config = dict(
    num_hidden_layers=20,
    hidden_size=96,
    num_attention_heads=3,
    num_key_value_heads=1,
    head_dim=32,
    intermediate_size=256,
    vocab_size=1024,
    hidden_act='swiglu',
    norm='rmsnorm',
    norm_place='pre',
    norm_eps=1e-06,
    positions='rope',
    rope_theta=10000.0,
    rope_fraction=1.0,
    qk_norm=True,
    attn_scale=0.177,
    bias='none',
    tie_word_embeddings=False,
    parallel_block=False,
    init='uniform',
    init_std_qkv=0.0344,
    init_std_o=0.0,
    init_std_up=0.0344,
    init_std_down=0.0,
    init_mimetic=0.5,
    optimizer='soap_variant',
    learning_rate=0.00651,
    beta1=0.95,
    beta2=0.95,
    weight_decay=0.061,
    lr_head=0.00794,
    warmup_steps=51,
    schedule='wsd',
    decay_fraction=0.387,
    decay_shape='sqrt',
    final_lr_fraction=0.05,
    batch_tokens=[16384, 32768],
    max_seq_len=1024,
    doc_mask=True,
    z_loss=1e-05,
    train_tokens=144000000,
    max_steps=6092,
    dataset='wikipedia_en',
)
Each number is 128 + 32 x the weight over its row's rms, rounded and kept within 0 to 255. Layers, rows and columns count from 0. Numbers have three digits each. The size before them is the row's rms in percent of the matrix's.

# layer 5 attention output (transposed), 96x96, rms 0.296, rows 22-31,53-63,85-95, columns 32-63
104:105107120131125173164102176119120108099068096115097129112183139118115155187068072175122145092133
091:151159114075199193089148109103129111130100147109200170109116169121106115096128138073121116149078
103:118121148133124131110138119143161093131079095168121115155085135153112114190120135162150121118115
098:125159139139108156119111094177142104135056120115087113081172127106164082129043112098124177090148
090:161178171156173112181111142130146138101136144076112127090124192129104124165119133122099151153129
083:134145187183093172097113172105120036147202114116143154105133145056137116133223116119140067150133
084:084075197101137154106109153129120172146168132111120132133102150133146137111141096107150188125158
093:144155143103146133160172161126113173140113075127153171104101093129151169152162076100132117076145
098:161067157143158088087118139095127135095078109148176100091161144162111163118121139149094069140172
105:067153070112131173139130174149093108131102091102128069117063086129133116107048123171065082136142
119:133163075127118104120136080141130097163151161117092171090096075128144068115166121073110123113150
100:122137105150125096117114141097099145103149111129091117156055147139083144026195133141142164155146
108:052130069125120098111146150114114157111102121116106106119123057158178106157109076185151122106169
093:175084106157145123144160139095126142117126139105158145096174163117141120140138057142129133183088
099:068073111140184139153126171160101182074150118139136165156140091138112142156146124086141144079104
112:097117058108128161093176130139123108116129116136160159131107092139104059103135123115121044136125
112:181141111154132136158151071131144156091136141140168075094170092112123145118057141144108139136129
106:127118090149165132129078109128160142132147129181157150133132124168116174159114107128095141179156
107:167121120090149176128072120151138157150135131134136031120226141154105104161131185186134146129156
117:139159089096142175173125114132121121126161187138129141158084191053159132173135118136066160117098
101:122121144210135124149139103101144142156143176180128104149126141149193146127170113132134174090149
093:163117190145180133169089113155132122177115136127097161105158158136123168167121142096128117139139
096:140146118116117067094124081161142138131124165139131158152154119161117109242129157032123104123142
106:141119149122129096128124090151138163095221113129116135113146126140063073145193135179137157128127
102:164136135121104123097090134173089179115170179135121104126114059114178120100086131112161182078171
098:104171138139084116148146123079113151147163166128098074139104148136080137114169155178099093161121
096:140124148090096114106092152140092141169116070181135078130202164106153197144114131099113137080109
093:102108117119123046109161130157118163106090091134088175133108117195157147078178105138118084086100
090:094173126153095100129190154135102071095103098142102165107182150083129126165084156177143110076098
111:084084169156108109115142140127133081070118141153175190140103187097080099118055121065139121126050
092:092123128144149132132143087129161095150105084159124129088166071131098119114116162146204117159106
098:175104158078166094127099140136208158093077134127145158078174136044108118152161133107142182149122
# layer 5 attention value, 32x96, rms 0.254, rows 22-31, columns 32-63
101:107106169109097170159118051201143138096139111136132161135126099111149068091117145129166120140153
109:123092165152106199165115119117154149168135159145097141140172125211086211146134121118172100153132
097:134147112158133157034104062170071128142117174149083079169160114101132129118148106105115148086096
096:111168081097187083136113081105195140094105065114146081104159157163158130086141145129095128134194
099:149138099135078092102121085140146183037157140063176195155083107133144133148104150121141100138191
090:106117114146205117091158123146088058160142085164079088129098156131152106125142168051143134125108
093:161119091063129111135131165101101145060100152185152109158116126139085066120104120125139111082099
100:147107094137099209144059091092153069124138085158141123100081171145121111141126102107140108132115
110:124123169162109116144121129107186082135156179137135133199150123125150100054153080115143141116070
105:132129147107128142111121092183117081156106089062158167160176152185085123133127147157173128087151
# layer 5 MLP gate, 256x96, rms 0.306, rows 0-122, columns 32-63
099:121116094174136113111120051160127108118125099113166097112147149134111157174132157163126128146149
096:102090150075132122131157130141148081154152100111082115122109157135132148112127104130134059137067
100:178104195130127163155088125138130131122146155169155168124120147138133155141082119141173077088104
113:118122046068194171059074121140146129093116080159093157118167174070117187127098149134097083093105
099:158116094144213114123153112147112131104067154167104161137087171125173097125154074118172101148088
091:101170132093135202113119078136113192130081089130132114123112129144137060144098098178183083082139
096:118115148099162166104113130177113160088185139106103139110172165193132113159137139077082150174098
091:201063142188196153143152084122183118108102121048145100104040103110153138100134117159109132129179
101:138147127086141147138135162105227154168205112136107130094137113127073127093161151110159168082149
095:140135181133155143111075093153121118133124145133098060213093197160103159132132080190136137100124
098:155080151151076070138096102138129077159141170114082152075072167116129170151168119070123103047144
112:140133183165088093126075132063169138078159125129095144182162134123107140163118145137118134136117
097:130145113123150146122128140094185192162103072150115141147118115130120097146145114195115131155169
094:116144174133141164187115137094179149087134148109104132115216138098147111121203140148139096096107
095:070099078116125110187096130098139156108158165067120133114147136141143112072100152108074118108115
099:130115122114114162165121119177081157158176109159131117148078102080105125107131126111183124162201
088:090156198079207142103105083097176133123140155139117167160130108155161141120158138078092086080095
103:130155129124169107140118079067090123171149107083091087117137175106130149143162115136191161097151
100:186148134121140125153128139126128109094128083131137179103125143129118162121118106106159125167167
102:115166141148097130117129137141119147130186120218079119155167137210168142118143103108109159135071
098:153175136109112125133118099177082107155162094121159092198121130173108143122108128184133086146124
100:171144141135098155090112096160074133133106147140185115154184146227097113108114106197118156111178
095:130095163110122160141170081132145037101095133103139136118145123117137076139122155145149051152105
103:159126071128131148119097132141098140104082194139136130125163149067130148122116163118068151100105
104:162167144128082108090085117082137093067156123097121103124140125148060104166144161143113120165136
097:123166167141146138106132130134151152150145122108110165083101205094103141124145129117156147095117
095:148135133110118154097120144169099184090108143156055148146115052092174156104151110139166098112146
116:115136144112049095096148080133130076123106113140144129125224148121180154136090059118133159084125
103:162163090095135124130100128197087161140121136176135120114128124152141123102080140121144181050150
106:187069185148144176110117103072126115118141131114129116080062131105196159132126106131074150108137
106:142135095109092109110161119120135118151115102135182080110163180086145122141143102155165180109084
105:130150113129121118118116214121145120121165102138099134146150194180083130166103164152089160191190
109:135104143113153129144185124096158086153110110090133140109079105160141123055167207179131154141128
095:175122149134207139139132086097134129114164146113106056114154103151091127118080080122128147140151
106:130159115143125138149152093093099071114131086101152134136183071152164121091138115073110132168148
109:127155152164138159178124144120164128147104163164115075171152167169118157178091138123089162103118
104:121111160208108085158096079131120153124140148159130152184157108135184099154088159161161124093108
106:114092102115120147116186071167107193176107142088071118114099148148186130107170106176147141133143
106:199143143108169152190128130132142105177116141136093096108104161116130154130110131151167144183089
102:101099096124154180070056070160133166162132067108154115149120188147083157071189131108125137109116
096:116170105125141161134114085139094088142189131132087078139116128126122172094166082108077089124148
088:137202109103097153141155155097113137194116107112145121140125147135128169059111130141109106062157
076:098112138151114140130118118212102119169079108114123124101114113157120122128126118117136122141090
106:140131095162153153124093076160132146118058052205047189099173139136167135167153112138159177145143
106:135066114071177108155126125098166126136176128088166076127075163130082119112117139086198156111146
103:162137088148158086160080162064108083080123159157148153098113169144150126183158144141099106141147
093:145118177068098150116113199143161146190172156166120185126115141106132123183157103101171111118219
102:200122072119149155067122067143158099088172115123144111125104122159122155096113120116159126119150
097:153143172144036114117124108153164131160207143177121112090068171130131156144161152168120112122110
091:142143119123086119122120191125068141147126170104122135120077153152158127091060133102123130140170
105:106166128097164153097123179106128111105144074098140165150121101103141147096204134091077113083075
090:194171116129155146171140133151114123129155202123125145100158140171137142116100111214104188128160
095:124118130140103110135132098126124141174139120115127150127194128157116173072088140154066125115122
102:150117137134126116073109083104133145120199171142148165149100143197121129155144165175175120124130
101:096107146123106124190140152108152131071179145098060130156145090076095117191143108145083068147172
094:131109122187112161131143148108124100131104069137135174103065064093184178109119140205106115138093
094:119126130107139167101156080137118128102122104117156091121153098167154107151135087156152148172123
100:189113111101138159107111154157100130081160077109101142112114147083096107144142139141111135119100
093:100100101131102112117119142154117099130117157138105134160097178133088177067165151084156151123107
108:103130195143063116123172102150108105103124115127112142146123162165177119131127095147101136081084
087:115162228128112103093174114133131168186159117119069111110110117135145091133169133155165180139163
097:180127119139116138097085077099084157165111141190112128185200146139140108131133124118137175145142
094:143139130137203153117123117159158118191122119148097109112190118097164149126130142095081125172121
104:145110138173143061076112146110163122157092184155147086148196101150139116119123135084130144085123
111:138150064151164117121115069120144141152130115108156150112104157093161121087143182150090145170112
107:141136149103112172166095069171131122157147158101063179170143118158102157130141080097109127079060
097:157148097128142108122149080126161146163141103158100098127106154122182153140086128112157205149169
105:156153129129114166070080148109101137089079129137065082147091134165115104138187131126102131120153
097:170106107168121105089127133170142113138132142100142120124117124146189131190100112170140128116125
094:130080122052147075145158128112138129115161088187141102094123124093168146112153189163148147131151
096:118173175168151135096178093118116088125185135134139192141127120143142095164153164130132107060160
093:111120126138132145134156048115143126088151131109156137085084132143132127184168172153196126169115
086:163097148110047102152146125110129087219110160161114132110154132094098098190131130133121169073167
096:122098098121098181154125073157124163121090135121123090197122172141086180161126145120110126146109
107:123146169039161127099169087123135147079183102129173124109102129165153116137185167127120185186155
093:109183068112102125171116077160067146119152113137102133103127096142134131137112113110123108107098
096:163134159090101146193185121134133151120100094105129151125070123151150144168147182140127149110133
096:145053116165132148118103113114115104170156076156116153112157157052147205183113159120085116095104
095:127104095129154126115068117091175114105155123102091085156164136143087116182123150100087116109118
097:174129116134121127081102164126139085158137104119141131089145161100133103221185122135091113094146
106:139120151127103181143160124119175159105150125099081064128114158114127100234229135123129068141142
112:181117193160125110118082071148069141093142131093122147082173111149101147147162132117129117119184
085:115129093124091168159127123188149101120120152039077097095106104154129127113152174088108144116096
087:130157154102106139156108062069159145179134101127100153144131163133114113189163156161152156156035
101:141122076109119180081141180111123150134173128064101121121118137124183100193105127167133055149157
100:127071103104122170104034104184124147145094141134113079119129130150089139109154098133078151120061
091:155108112131096109177107145099149133102079131088075108186130109176138144136108125144126073096119
105:138079091151171130090168080142151150151118104133110161127131130078164099086122174150141145026100
094:167110079112139130086132146117110124131154107164101127090124099093079176138152160073115175141151
098:100124175142087121154097172134161100122112073106125089040117129117095117138155160132107086128185
102:120082166096177141185129079130166156115143087124083141167074109117124122097153146037125120089134
102:108095131108110123167073142133143149130190109132098172145200123069136161132114151161134117169134
101:139047119102090126102175068128110116122144158156197079111148088125120162082155100156141124082097
097:112172154088107104119094100126108179190153126076152080079086127100193180186124131151139084153138
094:134131184086113166100081039113155145175099132108179076178130138070120158137092162145128120093167
109:104147060203179169082102110110155105144136134139064138161154193137062098163156069120074072126127
105:151160177150139178200135126130143108105156177128092104085155143168152157129154124171141118146148
093:216177095100128158115096084119155153158078143126106109162096159138064136072152127154133143156090
103:169079146170114150180095127117171084123117159175113131134124104181120087161111081116143082127123
091:129120023148167139145083152191126101138132145137144103178100129092092110140117144151119139145144
098:141082137171148129131141074152119139121120115128089198139076111138161150090132109114172080084198
109:157072098092111168137121174123153103117085163141173173140109217157135114117151161133157128072126
098:144172149048093096156176126093169120171121100120192150137212134175169129119132163076158129107094
101:129113125146104141128145082157140142150109182150114134117163161207161123107168152132154077082128
104:117149104158111054125149083107132110176154081163119177089067160143155100125168158100109149074168
107:075175105098148127095108137146118137176116103121114139148059090184106137067150077138116175083200
092:094140106178117110077087119165126150154125116137091147183111166178130127151091152132135149083100
104:096151104193091136116172111152104098141117109085063149140191118103156173091126136136129144097119
099:166150121084182102154152079121187080090084155125150220115115109185118149116127062088168110111074
102:122146178112101120107089087217124168145200123115154136127137172107164120153117170162112132163090
086:119137128073130153088177096075209120115092115182137132144170133126153141133120080049143115099176
103:150146091101137163120161191081166134133154089124100145127149113122113070173115152096092185123200
112:157120089088068184132104148091125184139182156145132129104104170204161146072195147111092220119064
097:142143098121213116075122140129132129154140092095173117089139202118173145115101200091161135158137
099:145138127113168205131074111143148100133162138148120141210062175178110118162213123081198187134126
098:147214110147108119116035172126093118160112159097114150162125123118153106049100090077062119097144
100:144133141150132095182189125120176128138149081123142125157198156155155164126103079176146117134100
108:145177143171069221133205060099161093156118078198102141142117109151122098119123115108117164144107
096:156141166125085162171128147134101152186130123114095110168145141096157154107117108140115132042183
093:133156067114116104106154053151137168167151153154095132145158119154132130123117199182088162097122
098:135115145118170128077118095123183158113138105178092145111148157155059084082130183143135165169148
094:110138115136151192173141100116121237110142135159081205116105091097079175126086139129131123141132
097:159167121146124166148130069201167124147160103113112105208116138127137099229135136165119133116074
# layer 5 MLP up, 256x96, rms 0.284, rows 0-122, columns 32-63
099:125138119129127159188136114152147101106095170172078112148112079156119143192141091141125128127123
095:143138136071088096173168096125140140150098135171084091104169158166160131119151112125138090152125
099:138185063114074135162170137111153098180106113123156111150135118070142128114132117141111129173164
114:137130114084161175114055143078138146115151082140082111131134164124129131147120121118157112161115
097:134101159149099101109149083151145130162078100146123114143119123112130069097156138198142115110133
094:166116124112115140188087208153082151107102141170138126137131139116094172116137105053098139137138
100:136092164152129142145149164133149089127151100111122109148161080111122072126126130121192165153142
096:115132122145141159118162151156128141068125116155116177194081193177138104095147148120175126085122
101:185157120116145134132121145114197125169152158129126130091150129123094180104119135151136147119119
098:075119137109103148142082115105100169165093140170159169138085098084052117147159139126062086102152
097:185116130142130088081089102131151069098175095128155110152151151135080124168155105137146107096122
116:158072200141134151084083171112152165132094120137113098121144169093189202158159134164135141104120
100:169098121121128152160196062058192059121159156146098090136142060072160134114083131098133119097187
096:136136162148125118142147148166124123160100133110128095153199099165098127105032117125122148124119
099:111148023094165173120145129081141106160121135128166141081057100119182080105161135154113134141127
101:148170143098100129157143125144060143148102172054054144120163143111110064090083154171124116127097
094:106119164086177145129113078130203107122099162098150158111103102077127125096095131115098003116130
097:100129133114107098125144122094108053148125119186144142117131132063134123177103100121092166152160
102:121130098076159062099201136104116126152155073167099186154109167198112128129114177129096144169134
100:131150125065143129125146164162159136120091119111166106130153089144090065114097141149180092107142
095:070157159147159125166076105177140094161112074106150075199118156141131118138141151161158157123145
096:170133122157114139104148161131130113153166086092104153128108117156172135104181086099090177217165
097:132160103113128148184077143187125085148131123132095126132156170081131109103129135128082109139149
096:038086115113167153125138110122072195106136078102152156102135135078128118102154134148185149119140
106:159139060125101155123139146086077119130162072181101141109132113175075030102112103130126128129116
095:149071127116114164128139105081135096183149124153090135206163131145132102150102089077106151126155
094:154111150125117170180157153170161124106130144095116119127063149152157149097140152128127120167105
104:195202059090167124162156170185144147094116116069147193091144141183177127135144128154100102144103
107:106137119114115108119138106061181112121056129142098177146141171144116173147070089132109086096135
101:110113084123069129076137124175075158172101120097086077149113123212132154065159089129146152149107
111:158123125130200151135128144182113129108114113121139110160103160156191104110137150082117119073157
103:101179107097143124124084090123083125159189130183194071071065146165172105140130215142139165151091
112:130161142151156179067128102141125128152123122133116051134195109201164202122140101098112134073126
096:115117073136205119104131116145106087136154082085079058116114130147121064104131092162104175120153
108:166060119138130127124105093066165063165152101130112158145125037111181109102113143129136104077167
107:173137067133136076158135094104138105136095112090183109084114151102148099119117130145126119116124
102:084171141141101131165154123146074130155152160065157119104127155129078143111109167175161135139159
103:111158184120136104109142205090129114073109107149125118107144130136115070119103151068121211114211
097:146207170145100128136076113100177141109144127075069153144096120126152081141101149110173124116122
105:105140158154145140152126122091108079124110100178121136104124100094101131152101099124169153103132
096:154103159133147124131203088093101101113151122115116130151142149165196114146140091163162140137118
087:155156121122062138166122118097173149165083150164105107122129138000120174163097131114138063148162
082:121108139109103090092073112110091155122175117089110124154155149146088126103122138126111153112126
107:115121162122112149158095163095095164163084102188050082099190109184150126128134147116138116172182
104:132102093082185140177112126063203155122102163076152059129107126146101154146181135077172115113138
104:166178117116143097095142079116153122151135141147158155087040146096074145142171114136112036201144
089:134105171131154141139074165132196100085142097090172067136056140125145164143156141142151154118182
101:123139086061161135145078116181129105118132103149147083070063151142149156150116130116046154144157
100:144106128129110103133139107185121180098147125143107092165134111126163096119106062122133092109116
100:117178087107130106169157092109169112132161107113159052132109155110127122090088118114115176113152
100:113071107129139094124146137148122127098170103141154148117131118171124161184130077165135105134095
100:068088119130158153148159067115124167124071088147105173116129098167117136086174123135121146149135
103:154143141077187155090118139120107144084093117122097082139110124120107109111161143111154137092138
107:216187130110169098175135085187100097150105091114121111103089124147135116117141151101081103146149
097:170132166140146108054175208137169153064167130154160153125155125066159134096128140167102081162126
101:056114068119088157124154135123119131196136082119132164106106124068108145088108162195111097147120
100:139088119164126100098157152140073129144058101117158153102102111126087133098153073081126103059125
102:094138087110170103121127165124068109146177136155157119091113104138097173103110189150131079084133
095:109085082156190159072158151112135129103102115183177138120143108194127076092149129078201105136122
107:133072107139132104228088147040127135167115118118155135143118159149112090106129085112090161167088
091:113168151144142157129195087147150167125100080136145150138185112190170140153089177074143132115159
096:127178113094132148133096140132128090146052139096090140114130170136146120183164115114118106116075
091:123145072152111153104061154117134075138152107175080119124073122155048106140095130144129111127180
101:131140137113162110141118090090164086168086107108108133116131118127150141124104150118128127162099
111:137123165106126157127136176115080048054175114213142126139149091143120089182103106137170136191102
102:122124124203158110171105056172125112161104116135081172105190119102133120062160117114117146133065
094:153179186121103157120154120129123117090106115149173135087118131085085106169099164115099162140110
105:123055152157144050105155135173136132085177155152150152145129107131091126081127101135152157095126
094:100194159154149113177112109076105127070160121153162162081114127136179160137153148155110101089089
094:123122153120141177168128167157105101185116144132130138080135163106130181144139059154152131086123
109:123112119081128101123124140199116064170171116109170188160184157113133108156121083116113115143092
097:133073104191100070074156136131142087110120128152116185199151087136123141144140083125175152177163
085:150125142108066070158120097111082084204094156183107135122170090101120096146102147130162197088128
101:130186131095118158071116090150144147109153094142133098142146130172140143133109144150143203162109
093:092119108153106129075118055198101128067173138152089137135169138130056169124116079116090107122058
094:137099150116120099118117152138137100110133122085113198119139149094154100154136175137158165136126
097:086116134098049141183116092105121133119125092125175094099174139146132128073115188211112153164078
098:146109099099069143111108162129130115122175141171107148116152115138081077147121163131125107106127
091:112148051095165051106138109100100105078106144114081108117156128193144117087110149190125134180070
107:148103114151089159115156106153093142122169176147177150168108120163088138116099116101147116122160
112:147154118207103124084127077143145189119107150152153094086189118100159134152129123125109073113134
106:172112110162103154103108155202129171159153195112102082117125126119101060138094167117164116160075
093:152114128103191116102120166144077142121116117153116103196184164116129119131103050187166125143110
091:102124177137170107103099144117145182075142148128176127137131140139131171102149116110059122129149
097:128066103144124117089162135132144146062079128125159092135060151080113108101107147120129222165123
108:119120102149120130113130103123133091168137103151127050147188121191146153136147118127119101080103
090:182159133127101074130082167148138103144124090091118174141095074107131102161121171127122085097116
104:110181187131078111148157132159061147164078129046149128127135132125091133177119097097128101124076
100:174112111148107124121121158100116116122126128127096144076189125098159138109074156076100181140132
104:103114150137101087150059132165153137112121139124161127063069148123125137147116151121152090091132
098:162107143186105060083127100132094107102169151100190141079145126145102172111055168114164103084182
096:125072127151108088088120122195103127156097152138115042109181174076093084113159094076102133149129
106:056111181146137098103114141106217169083092101149109105177142152121139112117138080141110188136102
096:130113094164161104130155102071159111161062137134151146153082113196144118089151058054132129057216
091:098083167079148123110079097175119148172112173104167125105153134067096115090087120178145125131114
104:132157054120089167125134176098161152091162207085131164130088159131076111152079165126094122138056
105:147164147120149159127149139139107134131157126106139089116089125156139112070116152134082129104049
088:120155141183117092121093124081125098135135140106110100150136188189106088158134150079163098107146
108:104137132147089068197085091155116141194126138132153135041153148108131137128130122168200180074109
090:144128114171165119130131166204156127120129122119086105163115176167162158108127117146200116123124
094:120078101076142183034159148162127049114065083147122156120135124116163118134139187156115087115147
112:123153149142102059122126133123138140112150065129126119109099154071132109063114030120108134176158
100:138106109071151133076089150073160125107138158114149148145104112145147124101122085165129199096155
103:166101116155136088130127095093184136185114133082185080158080114172098112126123072126090110083161
107:152112188133115099087139134119132078089089118095068173134167136117131106188089090129135078114098
108:122173142113122176137077136139159100142107114162133099122023139101131172131135117142167130106075
097:122163112105127147125123173104121153137116080173106191140151189102158138159094134116110165061159
099:090138179126147143109140123129063143156107086135088146119116155153158194139067124113151111113100
094:084145112043152127123126157166113093171091118127161123098130152116130115110104124071104196129199
103:087040063134126135148139141097142137150115120030198187091116170103086152130097114084104118099156
087:183166133147119183148109171162083115164129170110114175124128133129094124112120146120150143138164
101:144141161158134085096157062129116078132065145115137134148162109129154142114115101099123090165140
109:119160170156058083171138146142111131086095053139096137137058116069106148065138107171182153155112
093:163121158161165090184105116130122113177130113104109110179109173128133169158120109157109129110195
106:075116135093092141102113127076132152145128122091155055142196131152065125092075170138176170167107
098:118112102100182080202115136117112122142153124140176140094117146120153109112147146152118153156123
101:147164127123154117150178105116079144134142122081139117114117140093067086102149139130129156099123
103:156113096107125075097108151149072186080098164037138102130147131144118178108135138120140097099113
094:093058148139173194086134119140094108074153129119123079159164098139114146084085147133155174128130
098:102148084127133133135173083117108176111146104149107124181152111116150201154105175164137098105058
097:126112111136133117145145098152134124101105065145177152232072104130140076088141126085098107154114
090:119133117110133182140072152100131156077123137162128207109154081145059139160100143107119097102166
093:135174141139139132180133152179126142095138084115156163145125096171151116181157124139138124144066
# layer 5 MLP down (transposed), 256x96, rms 0.284, rows 0-122, columns 32-63
101:125166081123155119097104161154156125088123046119157124116139151173137156111154150120151134155111
099:106131158087160072151137151152095115131115179114079138103125074130163170137142148151091113121154
098:096196120089121204071148138112119146152201129133146147113155130090181129108165144141120131102099
105:161168177083093089184157162129089098135106141121131151101114153104122099185120110111131169072125
097:149144099143119134118175115061091124196127138138154146148111134142091083093077116175168208113141
092:162119094180110143144129167123144141069127152132113087115115133119108165141116147067119100096119
100:181063121144152155116202128134146136137078119025134150143153124125122098096111150093186117132093
093:127164152146172104133094102130106152127135124185126166131145155124121084104114067076182143116127
103:121130118114102090190067105107164145160146101153116110094127062151143167119147138155095113105122
103:152114151132162148114173127036155117127157065104175111109102144109116173126096170123111150110158
092:144085176132098104180113103146054045151095105141157110079123133125114176130132108104126121139142
113:075207148088110119105118107103198103109137120124122115018083146123113115113180097135130088152150
100:177200142121089162082168107149150148094103093154117098134149169064145186108124122126102120132134
091:107191154159224108157105115088150115112135155152083168071111176107127108142185103118096104081092
100:088104109128142135144164154108098138094136155098141134152099089125123145103094173105130148158140
100:093122108114111118128099137171122121156117109105101080127128111149168096166153091114168125090142
093:100095168128177106134159162138150106117146104116169128150148094098147131139191199090163080108111
099:136164156104131125098145133148134104136165084129171209160122140188098107119115168125091108131099
100:102159139131158158225086102130090108120118149149116163158097102136073111163097190128126103117105
103:193173119101073116116120114112093137109140117075109115119135128116109114143156131112089160105181
092:124120147086153157086176167191151123125094155099128113148111164138111144115105123130143127109135
099:108148029131140071096155137121137123224105109122122151083130111155159142169175137140156161122180
096:138147106090142160153151133116146117107097127104155104169153116116068096125122138182105120144070
098:114134143069152121095112088121146161126112103099089127100142103129143101103163156150206097094124
105:091165114134105064107140115143125194104113114151154073124107119117150088184071128120116089125146
095:076187125241106132149110121149150128114090158175106097116100077138147116113134165184133142151135
093:122078142057115139161179152156090127177204144119161121111106109174094122166095115152107110102125
109:114139155137103129095175111143154093148138089147130138213119141075089150074162161120146145107150
106:118132138133130187113054185129113128169181124141154166128122093065106108124104213138166151214138
104:147121158146069147124116140138114161101173092142159102145118144217148165145153129123128158075015
107:137119093130167172140137155098104107059142140194117081193122091052125159117101086136140071145157
106:155143089163110113074160109133130104147119083179057137138187173145084151110116102127110106146180
112:169107145134055095140119129157147102104126111084163133119159107153135158128182096057079085097123
093:132145110125105143128135135139139140108049125152167155167111101082111135159124153133138156095162
105:104128158130144169151103126128140125166144121073129161143162159114079172114135120119065119133091
102:147166078112178098175138116142103124147140121107138134115156089109120134121137126176131121097147
101:127127180109166179123139181108105127120175144131124106140128151168203112145040152165165109146114
102:155139090108146169118119136096067144139150134107105158143194145146158098115137125123140151134085
099:130122135100133068112166133196123099123206071156117156137112115136178162187109098134195102136146
108:099102123126123144175171140125079102113129162125108153136184141114129148097118199171134127094157
096:130144105106079070121149171081106130127100147114179146135158108091088092109134122145063137136125
095:092147142114178124138141131150138161138106094179127140107066170165088109119087116102088083048110
091:089110116131123125130111100085106127073180136119080156147122180127162133129099127141153117090125
103:123117149159105117146130153070132162115128092132113129078196156153089107172119135094146148103174
096:140079131145172145157108160090133151110138167164124087133105149129144174155156088080172170148123
104:196131108143170155148067153117158099117142134148155180127103135184109135196137118154132160147118
096:129080087111152093126139181153135103118153093136113164146071152152128133152102123116105099129150
107:073132135131130205120156131134098125150031115138110138114133149110151135146142146206188109113106
103:130124149089124101151128077159092143130136145091079087145100162103078078127094121085155172132128
102:088165150136143130152169115099134084141080136151075096106168117123128111130097083164134112100100
101:087107108085125072120137157131117137182107146090134142125121190097127089164136087091126189135158
101:113137142098167155039106121142132132152163096139147132148110137116141142151087067114128086134130
101:204122125106189143108117142114074058113105098094085123134192127067123158127129177130108091115116
105:070125163050160140148104148176144137117085181135148132120134116184120141200106199144127097104167
097:119091080103158161128091127133142166160097154151120145124132122144090129177138143149169178133122
093:088133105132152163108105166127009182166075137128134108087144123157127166101071128124084084129136
101:092181187128176149127070115118135152073154087132115128111116151222124153134138144130113139141080
103:142143104087087122087066113153186184110098116089246111132170132110114097141153081097128142100163
094:159118116110157118116100128090129127123120187099168124104158145083131095146142068130150111114086
102:103127094062162147105142120169121083144057159106167143137137105146071139133100166163134159073167
095:114156139147156140147147120168159140144125149116100146184201116093140140136149226128114107132126
099:097166161100132124120093120103173142150147143129110103101072112125143140138129068082127175128123
091:118104093149146083134089136111159039091156143155094136106059102204133063165135135137142130098112
101:165080116081175078112166170134120217133162113154151153136140126172122149113099119083114131071124
107:171145141081081145141134084122153055170144133112069110157145101057143120120148132121150147071137
102:183206133189133113108123142164099168170093176126174160147087177111121115121148082085105099101133
096:151108143122144147091127149162063171056114132180097124068148102122174147128153110101172071124137
104:114167098128198133145098182107142115187116185124098166083133144141112162135085103091082118139167
094:158126165100113151161089094164109080138126105188136131150162119124138026124163172115123126160113
093:162147099137083162107089217111132131173097139185141197150122161143124129180132141069121132166141
107:046101103130070126128139123157097108116158071129109088135125082157141152100128091116090145091133
098:153080133139139112146125113134121154123106155114116121106110203159148134170055144122167140124180
087:156106129126111067139130127143129136150117120146139123139137114089152098166117111123155182142074
101:094183116065116139134145079145099102157101091103098160131120129078160130167115189111080155113072
097:182137170120139118069151143097177096133138173109167082149127124090144119073202181149105124156106
095:162129182134157156102101106107157167138105108145141086162110127166164117116147065136138107149144
096:148146146095105104148151127087158158120084095153159118126133147128087105152038169153153119133128
099:116093143083162170204123176139089136129124152109135131182117141190103120087138146159179146186116
089:166139150091104138135160136145161069141094144163164094089131100154156126124074120130109176113107
102:122102128131132198108117096144062093119185167124147156205116088145155146143154059090132129078127
106:133085112086123113115142153108095135123107106104146113148143137131117070155054082171120206111072
112:131097152125151122144131099061124139135091111107132157068145118146120110095134069155116131046150
092:174124122131133117178175105096113074090122113147136110133116157124113135150112115132108112129111
097:179117095149181152121166163107120168103110145109108144113105138148124127100128107158125101140113
100:155138114147100082104185117149101121173201082150146175124148162173135077048134151091169123125118
108:149120140128117167104099090125133117165160114090119087094121212089100158180181053153137140088142
092:160153132137135147071057145149096154126127090096169144116088109122142116091174153145122140129157
101:100129151097121072182161118119116183098104077127145123090110150175115130149115115176177084156140
094:102207139082087136096129146092066123163111120136174135153152088086113135105118172153153067104148
096:147139042127134159117141143099128134179146185214105147197128099128163114160100108088153151131148
102:111158147101060154094152166108105165137116138087177132092135152123166103172124128183132146169095
097:125117127131153173133111132112114081100126112151115120114119145076140121122166115186197145123174
102:091137093086087116090102107116096159174119117156130093129114122111113104150105106206049152125161
096:167132160126155108119070120122137143117191189117173082088126113056137139125145137165110106167147
088:094165100077160141156150114112148153108080102119144133114147128189153184101129157112158107090097
102:107170147131105111136164151205096092140047117157131153153122153191119136115052087167080170130132
107:204130113106120177132105129170095164201122128142120136105157120147162085163147107142143141136084
095:193135127168114091177100102139146160130077093168121105141146126081098133128127127126167120092103
106:141119137129175099185129144109101179134166117130160103112195135084129113066151190129077097118135
098:106157129134153127136101115137121124114153114111172178147142150110153149093095128128120076116091
096:124154081143102135171144135144081148143155102186148102156160119115162127124094119123156157071113
106:111167139156159126168129135073188168178141156132120134112074126162110117190115176123163137105069
099:132068169134154230152117123186176106106128152090128150172180148085081185112097156140090156143093
104:100104066106127120130189165092118124077118108114174098171133125172162158147137182081156105109158
108:175104168162152143110131163119160088109160204103128175201055141175156155148085119087129129115060
103:129110118130127146094214128122093134120127156159106140108124147076138123116136164166125103128117
095:124090189059110134215133147093119088130152132109112111099133076054152132167149138149130160133115
097:106242170167143097095132129131154135136156149135136117148108136123114080173148105119145163161089
099:081190156122099153124159145110137061078145108118123088105086154117150101080106145097122153171171
102:099111107196111142197141167145141116127107078151186124092113202116129073140110137096119128127170
093:141137136137105086123120111117136146163092125124102158112144117094149161138141127134094158101174
101:114108055124174150093200185069147123113169150107081144115127129135088134179123125139094184094160
104:126113134129087097110148125158121144126125130101148116107127155107106094156128182217135133085138
095:092160124165096128114149118096103089154119115112155099100091180116173126144119087167114188182169
103:186148129065144151095082158043104143132121123125139084040136143127117080146087131201124177139105
096:170152166055115135153119132104048143160123133089108117161139105119119118083127169135071074142172
103:129165134167096138135121113150141136128096113149168127134137109172171176082109181111126113158130
099:124150173098156126115113160133129125098142154105141154180141175159087068094122147114107123105085
095:142145058159132141204106113161096109200086094132142185115154178155135124145157161120127170135121
094:128163086151108122172148089161100157147147106164124096169160095080130105148077218131063132130092
097:100059111130173098125122123211072136135126110133118077096157158122127137148091172122146128129137
093:144137088107112103121125114164109190103123103120134149088123063097096158122055114129089134136126
093:102133106089111119153216116143104099143080118101159146138155136171090139165142169150102116082119